Weights of a small GPT-style language model, trained from scratch on English Wikipedia.
Architecture: RMSNorm before each block, no biases in attention or MLP, normalized queries and keys.
Training: a variant of Adam for these matrices, 114M tokens, 4390 steps.
Each number is 128 + 32 x the weight over the matrix's rms, rounded and kept within 0 to 255. Layers, rows and columns count from 0.

# layer 10 attention output (transposed), 128x128, rms 0.113, rows 32-49,95-112, columns 0-127
[[ 77 129 146 196 151 111 120 117  94 100 122 148 127 174 184  51 142 142 135  57 181 107 121 168 142 119 155 110  69 113  53 123 117  97 111 124 140 128 138 170 122 134 135 194 146 176 138 119 112 150 137  89 141 115 111 115 180 116 140 145 136 124  98 175 143 142  87 128  95  86 129 143 104 181 168 106 112 148 126 137 148  59 115 119 113 147 175 142 149  64 144 127  55 180 148 165 125 142 103 150  93 115 150  90 183 112  70  45  80 127  82  94 104 152 137 128  72 108 110 136 180 118 158 124 178 111 165  60]
 [113 157 121  98 173 180 171 167 114 117 117 102 121 181 132 126  78 177  95 160 172 161 118 140 139 122 126 147 146  92 157  97 140 119 181 146  60 152 130 107  85 136 121 133 149 123 120 147  64 101 146 167 186 147 147 147 157  91 144 124 133 126 125 157 136 199 116 108 143 194 141 162 162  90 115  80 167 129  92 127 106 162 107  54 149 152 115  99 108 134 181 144 168 161  73 123 122 110 155 187 143  99 133 106 124  95 124 106 107 129 132 105 178 117  88 114 148  84 133  96 170 159 142 167 136 101 161 129]
 [ 64 144 130  40 126 122  78 170 128 122  91 135 123  95 148 141 133 144 166 126 169 144 112 131  76 114 140  97 165 144 192 147 122 165  92  74 107  73  86 142 160 170 110 163 111 134 155 122 132 142 133 132 143 122 135 147 138 155 148  88 110 125 139 119 138 110  62 114 105  95 132  96 108 155 104 120 156 151 107 179 115 141 104 164 147  93 156 133 104 135 174 112 131 143 114 108 106 151 133 149 113  85 135 130 109 171 123 131 149 132  96 141 123 148 150 137  91  74 169 117 133 118 149 129  93  91  92  69]
 [139 149 145 130 126 159 133 154 199  71 120 178 113 173 109 162  46 101 117 131 105 179 106 147 123 122  95 134 138 144 127 151 131 151 182 194 147 134  98  48 123 124 128 141 117  86 125 154 141 168  97 148 156 153 106 115 163 169 135 147  51 146 109 158  83 126 147 201 180 138 180 143 136  33 118 134 132  92 106 143  76 140 108 124 125 137  83 134 116 125  90 117  96  65 139  97 105 147 108 104 133 143 122 141 116  86 158 171  85 110 153 118  64  90  87 154 218  99 126 194  96 147  82 159 156 144 152 171]
 [ 88 117 118 140  56 139  65 106 202 147 144 110 132 174  90  79  53 154 123  95 182 200 103  62 107  78 138 110 169 160  68 103 113 154 144 147 162 187 143 166 123 150 128 130 185 113 130 163  79 142 185 151 132 159 224 237  78  97  74 186 164 138 109 238 135 180 167 118 141 119 115 182 115 186  99 124 131  77 150 120  87 164 168  66  89 104  87 104 128 139  85 178 119 169 106 115 146 136 160  52 137 117 157 128 199 112 121 135 131 138 179 115 148  88 120 161 131 167 161 190  80 135 129  76 137  96 176 103]
 [116  92  82  98 131 106 119 148 181 122 106 169 136 129 162  96 113 121 102 151 128 158  63 111 168 157 112 146 146 103 120 137 167 104 144 163 175 182 126 131  99 108 101 121 126 124  49 109 169 194 112 165 144  77 167 131  89  90 103 116  88 126 104 167 154 111 145 119 133 165 143 161  70 139 152  78 111 200 193 129 113  70 157  54  89 110 150  91 139 154 123 109  91 131 115 161 116 140 178 117  83  92 141 151 159 160 101  72 118 171 140 112 168 151 123 116  49 197  85 142 118 161 155 123  87 111 151  60]
 [144 166 141  62 135  82 124 139 153 166 169 140  58 136 192  95 118  97 120  74 146 116 149 159 121  96 180 178 147  90 144 105 100 116  70 119  96  53 126  98 132 158 130  75 131 178 128 154 156 187 104 130 101 142 133 133 122 114  92 138 172 109 148 113 150  33 134 149  77 125  92 117 100 139 131  41 133 202 142  90 102 102  63 142 121 153 179 166 135 101 145 196 128 211 100 155  48 120  76 113 106 105 133 145 177 152 115  47 191 134  97 147  67 199 167 143 115  67 108 179  84 162  81 132 164 160 147  71]
 [176  96 131  53 125 150 142  98 200  49 105 100 111 165 131 168  66 127 108 145 117 195 139  94  99 135 124 196 134 126 171 159  88 101 134 154 186 156 106 126 124 141 168 115 139 105 120 110 144 136 150 137 128 141 200 148  80 124 109 175   4 145 141 177 113  84 117 170 199 116 180 153  90 140 136 154 139 124 135 116 124 128 140 184  76  96 115 177 188  60 124 179 106 150  83 185 110 115 184 161 148  62 128 146  92 166 123 131 115 130 104 147 101 120  86  93 163 167 148 145 145 118  96 152 152  96 183 126]
 [130 117 130 133 185 178 138 167 134 128 118 133 164 103 120  56 138 101  72 113 133  96 111 154 182 153 145 126 203 124 100  69 168 158  95 110  36 123 108 168 131 102 153 117 130 113 179 227 165 121 148 134 145  99 204 127  67 145 104 152 141 129 115 139 110 114 177 115 134 120 120 122 127  69  83  91 119  72 137 164 114 107 120 156  80  95 157 147 137 154 123 142 102 112 167 132  86 121 109 107 137 119 139 112 107 122 144 167 149 162  92 138 163 178  64 142 166 149 163  92  93 114 155 144 130 193 139 117]
 [184 128 121 144 128  51 137 153 107 125  99  84  40 146  88 165 152  80 116 201 126 166 170 100 202  82 155 111 125 140 185 145 121  94 205 146 198 162 141  72  94 152 103 124 132  56 116 111  85 122 130 174  86 156 142  78  98 137 135 114  98 140 104 143 127 126 125 168 132 109 192 120  83 140 163 120 135 105  98 136  77 145 132 131  69 135 159  63 135 139 164 142  57 116 168  99 139 117 117 171 151 147 164 172 153 100 149 133 106 115 184 131 159 142 109 161 141 161 160 129 122  96 142 142 148 195 160 187]
 [168 141  87  53 119 134  92 134  85  72  75  68 138 131 161 167 105 148 172  38 130 108 149 153 132  52 153 200 113 195 236 175 150 136 156  91 179 117  82 134 101 167 199 121 104 135 146 110 130  95 115 167 166  90 118  50 188 101 156 193 172 122 137  99  88 123  88 130 149 131 119 131 190  98 141 155 138 154  53 117 122 149 107 126  78 108 150 117  92 122 123 158  94 116 123 107 159  90 138 154 139 151 127 135 116 109 122 123 104  86 133  91  92 126 146 161  77 113 147 103 153 146 128 135 136 122 131  94]
 [ 96 196  93 135 137 136  68 124  88 103  91 173 102 182  80 150  89 199 187 129 166 117 113 128 106  95 118  82  82 139 225 165  92 181  41 155 158 111  98 158 136 113 121 155 102 118 119 117 138 115 100 189 113  73 133  85 148 113 142 118  56  87 138 117  81 179  79 166 122  86 155 117 133 134 147 127 105 121 127 134 121 104 165 113 154 110 167 140  50  91 121  78  96 162 146 133 162 121 167 158 129 136 140  87 146 147 122 156  87 129 127 134 108 151 127  83 143 101 139 114 101 107 176 103  90 118 134 149]
 [148 148 152 153 131 144 123  69  68 113 106 168  56 184 125 199 108 132 110  57 122 156 101 110 145  64 133 137 102 168 166 128 130 179  94 150 146 111 129 125 112 137 100 115  79  84 152 134  99 102 125 148 145 134 112 128 153  79 126 160  18 117 119 143  96 142 152 162 173 106 139 169 121  82 176 145 111  91  74 105  79 110 128  59 143 198  98 143 124 112  90 196 142  24 118 126 149 111 198 133 111 124  95 110 162 110 121 122 112 108 189 126 104 110 148 128 129 112  81 146  84 175  72  53 172 132 165 121]
 [161 158 122 193  55 180 137  95  72 106 145 127 160 149 103  80 100 115 115 114 163  88 133 106 117  87 103 154 124 154 186 113 159 143 140 124 104  71 115 144 142 102 224 162 110 113 150  94 179 119 189  96 126 101 141 112 103 117 142 135  68 184  82 142 173 177  98 113 119 125 124  99 206 153 135 116 110 121 152  72 139 129 113 150 161 168 106 140 100 108 120 146 143 185 176  78 121  99 126 128 162 143 110  91 103 127 151  93 124  95 125 128 113 129 110 103 177 108 114  54 126  92  98 136 171 190 182 130]
 [121 111  94 126 145  95  98 121 142 113 106 157 110  61  83 109 118 174 163  71 154  99 144 141 124 131 130 175 174 108  32 114 148 171 115 119 152 145 120 134 177 169 159 161 122 112 151 145 124 149 124 144 132  96 139 125 144 135 169 148 162 138 122 146  94 113 106 163  95  37  84 119 156  80 110 116 123 123 111  86 127 101 117 101  84  83 166 148 123 126  97 132 111  88 123  94 157  89 110 132 113 192  86 134 155 111 116 144  71 155 106 111  75 104 138 126  91 176 122 123  86 135 127 109 132  75 157 131]
 [130 152  92 122 112 122 125 157 105 126 147  89 158 189 204 102 125 103 179 137 124  88  65 144 152  68 139 136 117 122  95 174 115 151  89 142  74 115 155 146 155 136  98 119 132 180 135 106 128 133 154 148 132 155 124  82 176 185  49 146 139 121 163 169 103  85 114 152  95 130 127  81 135  95  87 124 156  92 206 130 136 151 150 108  81  96 157 147 133 128 122 132 122 183 136 179 144 174  60 113 128 132 127  88 130  96  96 194 162 198 131  48 109 158 132 148 131 148  98 144 137 114 121 125 153 170 112 136]
 [131 136 153 143 154  93 181 107 129 134 158 118  89 110 149 128 119 196 167  97 126 129 144 104  96 160 132 158 117 130 139 100  45 141  76  52 140 138 145 133 140 167 131  76 130 125  58 147 164 172 118  97 113 163 145  53 131  97 152  93 201  72 138 111 131 119 134 103 158 155  51 128 126 182 155 197 144 111 122  99 136 119 100 129 149 112 182  78 183 134 121  43 124 124 122 111 107 136 118  58 100 154 106 176 146  97  88  91 141  87  85  85 113 121  87  91  97 125 109 177 154 136 136 125  94 111 137 173]
 [151  62  89 118  85 111  94  98  97 153 136 155 138 109 134 110 139  83 124 106  93  97 142 123 118 147 186 165 141  93  75 127 106  78 215 100 142 102 164 164  87 103 179  98 106 118 101 138 116 165 150 155 143 167 112 126 113 148 120 131 166  77  91 121 131 110 176 173 114 162 143 153 153 122 128 116 134 109 121  28 111 120 143 152 159 145  71 110 128 169 118 163 131 143 128  94 126  88 119  48 144 105 173 113 125  95 122  91  91 177 132 170  53 108 127 132 102 129 117 135 148 106 112 147 116 132 160 153]
 [ 85 178  78 167 172 170 148 134 137 132 149 122 113 135 111  73 100 153 127 172 126 168 113 108  88  98 112 115 139 139 101 115 162  78 141 175 147  84  82 156 108 114 102 166  88 170  96 109 158  95 106 186 111 120 106  91 119 111 149 128 168 125 138  88 103  99 135 112 152 129 140  53 153 141  94  85 132 175 101  67 154 192 146  85 114  97 190 129  82 118 148 135 121 120 143 149 119 142 128 130  81 114 115 110 122 148 105 107 145 101 123  71 166  72 106  87  87 145 125  30 160 141 185  86 150 143 115 104]
 [131 121 119 172 163 102 162 132 127  67  84 180 138 118 156 193 147 111  50 116  98 105 128  76 119 145  98 107 133 141 155 177 115 154  58 137 154 107 140 129 174 168  79 110 170 123 181 176 138 128 185 102 134 175 105 104 108 144  83 121 100 137 112 122 119 136  84 114 163 120 120 125 137 103 145 105 115  89  99 129 134  90  91 131 192 122  76 116 130  86 161 110 118 132 135 125 137 144 161 168 122  87  76 166 112 109 108 169 150 131 138 133 128  81 130  99 202 127 144 139 109 118 138 120 108 154 127 164]
 [164 185 145 140  94 135 140 123 146 103 160 130 143 112 116 179 127 129 173 101 139 139  45 158  94  81 137 132  84 105 115 182  91 156 111 140 118 123  96 127 184  85 142 106 110  55 140 131  94 187 158 157 143  81 132 126 115  82  75  49  79  86 156 106  96 127 166 146 134 114  83  96 152 134 134 142 140 122 108 144  88 111 125 104 138 133  79 115 163 109 129  77 146  99 156 110  38 170 105 116 165 163  64  70  88  99 134 107 104 128 171 173 129 132 100 123 173 110  81 117  61 113 126  87 124 145 150 156]
 [ 99 150 118 208 144  91 130  93 143  77  91 137 127 146 167 177 153 124 106 195  82 101 107 146 150 120 106 193 123 137 115 170 120 129 132 152 103 117 114 144 199 104 159 162 122 116 149 126 161 125 125 142  87 144 172 101 212 105 192 134  88 107 143 117 131 152 112 152 145 167 145  72 111 101  62 111 127 118 139  92 129 136 147 119 109 110 109 119 144  64  79 125 110 107  80 162 160 137 122 128 144 152  80 127 135 174 149 116  99 122 115 135 167 168 165 116 139 132 131 109  91  91 135 153  93 146 117 194]
 [ 46 132 155  81 163 186  77  88 137  92 101 150  67 145 134 115 127 170 116 115 178 124 107 161 137 117 115  72 128 167  96 132 189  92  91  77 132  95 157 120  76 174 134 172 124 152 104 103 171 184 119 139  88 112  65 150 122 152 147 136 155  93 117  83 123 148 154  70  86 148  73 131 139 127 173 157  87 138 174 129 196 148 177 140 120 122 125 126 116  90  91  69 164 126  98 136 170 172  95 116 110  99 116 173 214 117 189 125 141 173 168 140 173 111 161 165 165 107 147 168 156 145  87 120 129  98  85 132]
 [163 133 103 138 136 115 131 117 180 133  95 173 122 173 195 190  70 165  86 129 152 160 165 163 165 107 114 121 153 162 149 132 132 169 139 113 144 128 149 156 124 173 120 113 139 131 201 164 148 111 160  70 153 158 164 128 145 141 129  71 234 158 144 104 157  82  80 144  99 108 149 114 174 172 151 136  62 163 174 130 145 117 100 139 155 148 132 172 102  97 117  97 164 166 164 101  94 139 106 178 165 119 165 111  91 144  71 103 169 110  98 112 114 111 145 129 139  83 135 131 171 124  97 131 152 113  62  79]
 [164 140 161 122 177 135  92 123 107 117 157 144 166 127  97 202 164  54 167 143 148 132 167  91 147  78 154 109  88 150 128 157 132 163 119 120 149 132 137 111 164 168 109 111 159 134 118 148 120 106 135  76 133  93  91 114  79 134  99 102 134  66 130  88 116 147 143 101 105  87  98 150 124 168 131 132 233 121 124 114 132 104  84 135 119 127 125 147 125 155 138  92 215 135  84 112 128 139 133  92 143 147 145 112 133 154  52 168 151 163 102 154 104 143 104 118 151  94  99  67 125 111 100 116 159 129 136 115]
 [136 105  64 217 142  72 159 120 110 120 186 115 165 173 138 127 156 130 105 186  84 116 157 126 141 128 142 111 139 100 139 157 156 160 148 143  98 181 153 154 114 116 101 137 135 126 126 137 126 122 124 142 118 165 192  67 112 108 187 124 204 183  74 153 123 153 115 114 136 106 133 165 120 157 105 119 149 156 113 147 191 124 103  79 133 137  93 191 101 118  78 117 161 188 121 124 132 124 118 154 160  98 107 124  92 157 158 165 107 140 120 126 178 122 145 133 178 111 131 138 205 151  75 135 145 109 116 147]
 [119 188 103 122 123 103 116 114 123 200 133 120 142 139 144 102 160 128 157  74  75 168 124 150 136  90 173 133 149 122 103 103 162 114  97 102 140 113 108 152  68 148  89 129  74 139 177 179 164 137 178 169 159 164 156  76 146 134 152 122 134 130 117  94 142  98 145 120 146 173 125 121  86 116 111 190  99 203 175 134 169 140 136 141 130 154 214 156 167 132 129 110 111 155 167 122 109  82 128  88  66 120 138 201 155  79  99 101 147 146 167 133 158 132 135 173 111 136 141 132 158 142 160 186 184 150 167 136]
 [110 118 140  97 105  94  86  87 168 153 111 168 162 145 111 135 168 157 153 110 160 148 134 170 139 118  99 145  69 153 123 146 129 155 166 136 134 181 148 112  94 111 139 125 188 130 176 112  93  98 102 132 150 109 137 129 134  99 157  57 186 139 139 126 131 101 106 154 106 119 102 177 183 135 164  74 182 163  63 149 193  95  80 121 120 124 104 101 164 112 127 101 129 133 117 111 181 127 135 153 180  86 106 160 178 139 105  92 153 146 102 170 144 101 139 125 164 164 124  99 154 154 115  81  74  85 141 138]
 [189 129 152 139 139 139 174 120 115 139 191 121  69 110 143  59 154 164 158 126 179  99 109 122 157 136 119 170 121 133 142 144 116 105 149 184 129 146 113 144 130  83 146  72 127  80 115 113 143 119 185  94 120 132  67 188 123 160 119 128  63 104  93 138  85 130  96  89  76 100  94 128 175 133  99 106 107 196 121  91 122 121  88 153 159  92 174 119 162 131 165 125 139  92 106 143 117 103 136  91 136 133 111  94 100 167 185 180 106 103 123 150 139 158 122  74 135 153 135  54  96 117  83 109 119 140 135 126]
 [142 120 121 136 124 164 112 116 188 167 108 167  92 146 135 148 144 114 117 141  87 165 135 109 120 197 101 103 114 106 147 168  98 163  95 131 137 158 165 151 130 151  84 121 206 143 112 165 142 165 154 131 143 167 167 185 153 110  88  95 139 139 154 168 127 133 143 130 130 137  85 124  93 107 105 159 151 112 119 121 121  91 130 103 172 115  99 182  63 113 138 108 150 100 159 143 134 152 175  87 132 107  67 103 128 195 109 130 132 147 141 201 134 121 133  75 159 115 139 146  53  98  86  86 162  85 162 160]
 [170  70 129 126 122 168 169 142 181 196 162  72 119 155 168 229 136 102  89  81 126 113 119 134 144  64 142 149 136 128  39  97 124  83 139 118 137 163 117 147 145 120 115  80 120 158 108 125 176 101 138 117  96 129 151 120 123 148 133  75 176 130 129 136 182 130 150 145 171 160 122  85 102 121 112 193 170 103 145 182  51 117 153 116 154 128  85 150 202  98 147 121 114 180 173 180  77 116  60 105 147 138  60 176 134 102 179 125 130 116 115  94 213 147 126 146 146 152 128 162 161 138 114 149 111 125  86 116]
 [ 92 122 125  76 155 148 137 117 174 159  99  92 101 146 142  70 158 114 194 107 131 147 118 162 140 138 123 170 137  65  42 129 121  62 105 160 171  94 163 108 124 167  88  65 128 159  95 102 164  97 150 123 105  77  94 107  58 106 108 126  93 100 146 127 116 135 132 113 139 142  99 129 164 143 143  91  94 147 208 134 184 134  74 124 134 110 159 114 133 178 135 167 157 127 153 158  80 128 132 137 103 135 110 122 118 107  78  99 183 131 163 125 103  67  88 191 108 127 126  99 159 122 148 114 138  79 138 105]
 [142  94 143 170  80 108  77 120 129 151 153  80 139 139 127 173 136  71  65 157 139 172 149 110 140 158 146 137 130 102 132  99 113 164 149  87 133 144 105 156 131 154 121  51 166 116 133 144 131  71 157 144 152 158  90 144 135 132  93  90 116 163 158 185 173 153 137 123 146 115 138 133  58 128 136 119 149  91 150 177 144  70 146  61 114 163 139 124 153 123 159 136 130 128 172 126  85 172 142 133 117 137 158 179  79 143 156 133 164 101 135 182 135 124  93  73 144 119 147 196 141 130 107 133 123  77  74 100]
 [155 121 149 169  99 158  83  98 146 156  62 117 120 104 147  89 120 173 149 163 148 136 147 115 169 109  96 158  46 113  39 112 106 120 143 184 181  88 143 105 119  90 156 142 124 156  87  65 127  88  98 113 178  96 148 124 155 158 132 138 194 184 110  91 147 148 165 115 139 160  99 139 126 132 119  98 167 158 108 122 187  98 126 176 155 104 132  64 121 128 102 170 133 115 148 143 123 101 159 142 125 141  98 130  89 136 131 131 140 111 147 158 136  69  69  84 106  81 126 140 109 105 147 125  97 108  74 158]
 [ 76 137 166 131 108 156 123  98 135 100 127 195  96 147  92 116 101 188 169  90 128 128 195 126 163 158 137 126 145 124 173 131 150 139 135 118 107 170 125 158 123 140 110 157 163 144 135 166 113 203 141 125 138 131  72 152 183 127 150 155 209 140  88 129 163 175 111 103 192 147  92 154 109 142 122 162 111 155 170 145 143  79  69 156 133 164 144 110 196 110  92 126 104  91  83  94 165 136 157 122 145 144 161 108 157  99 180  86 125 114 138 195 104 156 162  92  69  82 171 143 139 149 141 146 138 104 145 144]
 [148 101  72 134 102 109 128 132 142 124 115 104 152 122 112  97 176 109  94 109 159 110  89  74 152 109 149  78 173 118 181 118 184 147 129 135 162 157 157 122 174 115 147  98  43  99 100 163 120 189 134 119 113 127 103 115  89 141 110  89  94  89 219  98 109 147  80 156  86 100 132 153 210 131 150 119 158 123  82 146  79  86 135 152  95  91  77 139 102 135  68  83 173 120 116 120 106 128  65 200 126  93 136  89 159  89 137 143  59 144 174 137 113 129  75 140 220 126 138  95 125  95  68 143 150 100 141 122]]
# layer 10 attention value, 64x128, rms 0.0766, rows 32-49, columns 0-127
[[114 137 116  75 132 111 174 106 143 181 102  93 150 146  59 123 106 172  96 166 102 128 123 173 132 124 107  85 164 152 122 105 167 178 133 112  54 133 113 187 156 121 126  97 101 180 120  98 144 156  91 200  73 101 128 173 123 129 150  91 142 106 133 118 140 143 134 108 162 107 165 114 151 125  77 126 139 158 133 129 164 142 111  90  95 147 103 146 133 186 140 176 133 145  56 151 122  93 110 104 145 131 115 182 195  79 122 171 111  95  95 108 153 120 144 149 123 163 105 104 181 139 154 168 108 149 110 169]
 [147 144 155 137 135 116 189 125 152 162 175 146 141 105 116 120 171 138 124 116 136  80 161  54 136 132 138 135 171 140 126 134 128 120 111 116 142  93  63 160 136 147 147  81 110 138  88 156 155  62 192  98  78 168  91 111 171 120 171 167 158 121  86 178 146  97  97  78 136 111 149 156 140  77 127  92 136 106 132  60 171 111 184 166  57 122 119  91 155 123 162 184  87 156 135 128 139 103 194 120  98 142  96 151  74  94  70 149 184 122  87 127  98 143 186 125 113 125 103 125  97 132 136 126 128 132 105 150]
 [114 158 163 155 174 150 117 133 138 170 117  91 111  93 111 104 104 120 145  94 124 138 144 120 142 149  96 135 110 145 142 144 111 169 157 132 125 104 148 124 159 106 150 109 167 118 140 100  88 117 142 137 137 144  72 152  69  82 123 135 112 109  84 153 114 152 161 101 109 136 122 120 139 129 181 144 144  56 140 101 146 151 102 129  84 134 129 141  97 166 146 144 113 147 124  89 167 164 112  77 113 146 176 126 159 164 105 125 134 175 103 171 138 135 116 122 108 170 160 153 146 134 240 178 150 167 117 104]
 [139  98 106  67 137  95 148  84 152 170 178 186  94 138  99 133 237 101 112 123 100 125 138 133 100  55 108 179  95  82 119 141 142 138 113 109 161 154  94 108  64  85 155 101  65  92 144 124 111 139  72  99 133 120  97  83 105  81 141 131 134 118 135 146 104 105 173  99  91  87 111  92 128 108 152 160 137 131 139 168 144 143 105 145 141 130 174  92 155  97 114 100  99 168 188 155 118  41 172 121 158  66 153  85 102 175 117  89 115 107 112 149  88 110  68 115 132 230 113 120 138 120 126 104 109  93  92 137]
 [125  92 114  86 161 143 154 119 101  90 110  41 106 119  29  90 168  72 129 166 140 117 178 142  78 221 174 146 102 126 104 136 166  67 133  90 162  99 169  92  98 130 168 108 107 163 114  45 150 135 120  44  76  84  36  84 181 108 185  87 123  98 185 121  93 155 182 132 170 132 129 116 130 178 142 128 124 151 110 126 140 128 202 126  89 133  47 119 163 187 136 120 141 114 142 127 116 156 142 146 120  93  90 133  97 141 194 133 129  87 124  98 183 192 186 103 128 112 127  79 132  87  88 187 124 107 105 181]
 [ 99 136 115 156 125 157 144 118  94  86 170  78 157  86  83 149  91 141 121 154 121 140 136 167  89 106 118 127 184 147 107 153 166 129  82 120 164 139  86 129 120 141 145 113 149 175 155  97  84 139 118 154 118 112 111 131 137 134 160 124 141 114 143 110 206 153 134 162  95 173 120 153 134 133  96 173 120 130 107  40 150  80 145 135 110 123 123 151 197  92 118 225 118 127 161  91  94 109  89 155  99 126  86 126 139  96 181 103 161  45  91  86 113 152 179 143 126 165 147 153 172 103 114 101 216 165 122 113]
 [119 125 112 163  94 176  98 108 109 113 118 113  94 108 207  75 116 159 131 161 102 127 150 134 138 126  91 135 111  94 124 144 111 119 202 195 129 103 181 127 139 126 132 139 141 137 148  60  91  64  61 189 157 136  93 116 133 152 144  50  98  87 179 177 138 137 179 136  71  93 133  81 150 125 110 195 112 188 140 119  57 211 145 134  77 106 100 120 103 172 192 127 109  82  79 152 133 120 104  97  96 157 127 126 152  69 137 126 117 125 113 138 117 126 157 179 126 144 126 148 108 183 121 163 136 195 109 124]
 [138 105 139 152 170 123  98 127 117 151 182 192 115 111  93  77 173 117 152  85 193 123 144 134  82 140  74 147 122 130 142 124 103 136  51  38 108 139 150 113 146  71 187  59 171  99 113  85 101 127  66 109 173  92 107 112 181 130 119  73 133 121 102 136 104 175 145 150  39 229 141 169 122 165 150 153 118 174 119 121 126 113 113  80 184 135  65 123  82 120 130  94 158  60 120 110 148 141 144 148 116 140  55 133 109 112 115  64 157 116 177 120 149 148 126 107 146 122 138 128 114 154 110 133 143 179 120 119]
 [129 135 135 139 131 137 136 131 107 156 121 210  87 120 137 195  99 125  86 110 115  84 147 109  79 105 153 181 169 193 123 121 127 100 164 144 105 176 184 150 127 122 119 185 113 158 117 134 144 106 110 116 107 168 115 126 125 102 184 135 116 106 136 165 156 119 173 156 130 140 121 134 101  69  75 159 118 107 105 136  77  87 156 191 133  91 114 159 135 161 122 101 156 145 153 107 118 173 165 118 134 158 107  93 111 115 143 109  89  79 130  33 178 190 190 143 134 106 150 131 194 177 131 128 109 106 130 179]
 [113 155 174  47 109 128  87 141 109 115 148 139 155 147 123 142 140 163 110 106  78 127 139 124 150 105 138 167 130  91 131 128 175 101  51 115 160  79  96 107 131 115 103 169 127  68  95  58 110 191 127 121 122 136 168 129 104 101  38  87 154 117 156 162 158 153  96  64 181 135 160 111 126 123  83 137 113 108  75 150 147 155 151 156 198  96 115 130 142  85 136 131 164 170 232 145  94 115 141 138 124 120 156 140 113  84  87  53 178 134 124 141 134 131 147 137  92 114 139 144  77 114  78 202 138 132 145 143]
 [132 151 190 120 135 135 114 142  90 148 103  93 158 104 104 150 136 178 153 130 135 100 106 112 159  68 157 155 147 130 125 162 150 129 139 109  95 124 148 126 148  93 112  99  82  45 102 101  44 125 118 161 123 127 137 122  99 155 136 154 158 183 179 150 156 149 125 141 125 132 148 147 205  95 131 166 142 176 204 127 178 186 171  77  95 116 136 107 168 110  90 128  55 173  91  53 170 155  86  98 144 118 123 125  87 138 104 143 136 127  94 161 109 156 107 107 166 109 134 159  90 143 117 155  98 149 137 187]
 [133 134 174 165 135  98 142 124 157 169 160 107 114 113 100  97 107 186  93 106 160 116 169 115 151  96  44  95 173  82 131 150 155  73 111 144  98 141 129  49 150  89  69  76 126 133 141  46  70 137 133  92 104 125 135 159 177  65 116 211 140 135  60 163 110 138 109 148 197 117 137 149 104 166 132 197  95 104  85 146 221 136 152 109 101 144 156 144 105 165 141 110 144  96 105 115 121 108 129 115 136 123 183 134 179 146 173 125 107  99 119 175 113  96 153  83 155 171 161 119  91 131 152 142  37 146 183  91]
 [139  48 142 100 127 156 132 120 119 134 156 199 199 131 112 111 165 133 142  86 113 135 125 131 114  98 106 145 107  91  94 123 108 158 155 124 132 127 107  84  95  98 105  86 152  95 124 146 187 244 164 128 155 165 150 145 164 150 140 120 150 129 126 160 121 108 127 178 145  75 161 127 180 102  40 158 134 192  78 138 143  80 197 142 126 122 146 118 104 138 139  94  90 197 131 150 177 162 124 176 164 110  99 158 118 131 152 128 123  87 172 203  70 121  95  73 146 154  92 141  97  97  97 117 129 159 166 110]
 [109 113 152  70  90 106 146 163 135 128 114 104  76 100 134 110 144 173 161 150 126 111 176 123 134 100 122 163 171 146 135 102 106 111 111 160  83 160 110  57 170 134 118 141  96  83 114 107 128 120 155 120 112 128 147 109 140 104 231 152 143 133 146 140  79 137  97 118  83 121 204 165 144 140 151 139 139 167 185 102  86 119 122  81 133 110 120 126 114 175 153  79 131 117 111 157 170 116  91 194 157 165 148 154 136  90 104 133  90 139 143 125 120  96 140 170 143 135 165 131 121  75 129 105  95  63 203 111]
 [136  79 175 144 125 138 144 126 131 159 157 113 173 208 124 103 133 117  74  75  99 135 112 133 144 169 131 126 144 174 124 111 116 130  89 120 148 147 108  85 161 136 115 105  71 130 131 142 145 103 114 135  74 167 166 160  90 149 119 106 124 117 129 101 164 170  99 153 153  75 153 100 149  86 142 152 161  97 103 148  66 133 110 137  84 135 178 143 122 159 104  33 126 165 108 143 165 202  91 145 113 117  92  87 136 170 166 157  73 123  82 125 117 133 107 101 123  99 151 101 107 163 116 127 131 159 139 156]
 [134 106 135 124 102 119 163  72  94 106 103 107 114 136 218 128 157 159  90 129 129 150  99 131 157 112 139 160 112 112 141 114 147 111 156  62 138 191 134  95 174  72 116 175 149 117 160 101 125 121 124 102  62 144 120 112 200 167 113  84 135 112 110 134  92 108 191  65 117 171  65 110 150 102 131 117 149  99 166 142 153 116  74  76 171 107 110 121  90 169 109 155 112 112 101  91 103 111  70 134 166 105 118 133  90 159 148 159 127  88  82  74 142 102 135 174 123  96  84 142 154 164 119 142 114 125 122 171]
 [127 125 121 125 122 158 108 149 133 166 115  91 128 172 148 201 140 112  90 127 103 125 122 189 113 130  91 120  84 129 121 186 163 106 109 183  94 184 141 102 132 175 159 141 136 182 130 108 126  75 127 126 167 114 162 144 168 136  87 184 129 129  81 102 137 118 135  95 164 101 177 148 123  87 111 126 157 165 169 152 107 118 162 127  47 142  95 121 131 128 108 112 121 167 154 127  59  43 211  40 124 153 116 153 138  99 200 163 192 126 115 106 117 152 156 132  99 106 125 211  91 140 151 120 142 131  95 124]
 [124 112  90 135 135 109 130 155 137 117 128  92 147  90 143 153  83 150 119 145 162 174 132 104 171 164 206  99 135 146  86  89 161 116  98 112 134 144  99 112 153 122 139 196  70  77 115  85 115  63 132 179 143 102 132  59  70 133 145 174 117  93 204 156 168 108 144 164 121 119 132  91 155 145 101  95 111 175  97 154 146 130 121 127 135 147  83 102 128 114 146 110 150  96 142 192 184 119 131 138  99  86 107 143  97 144 145 145 152  85 130 159 153 168 118 151 141 102 144 142 144 175  84 103 120 146  98 100]]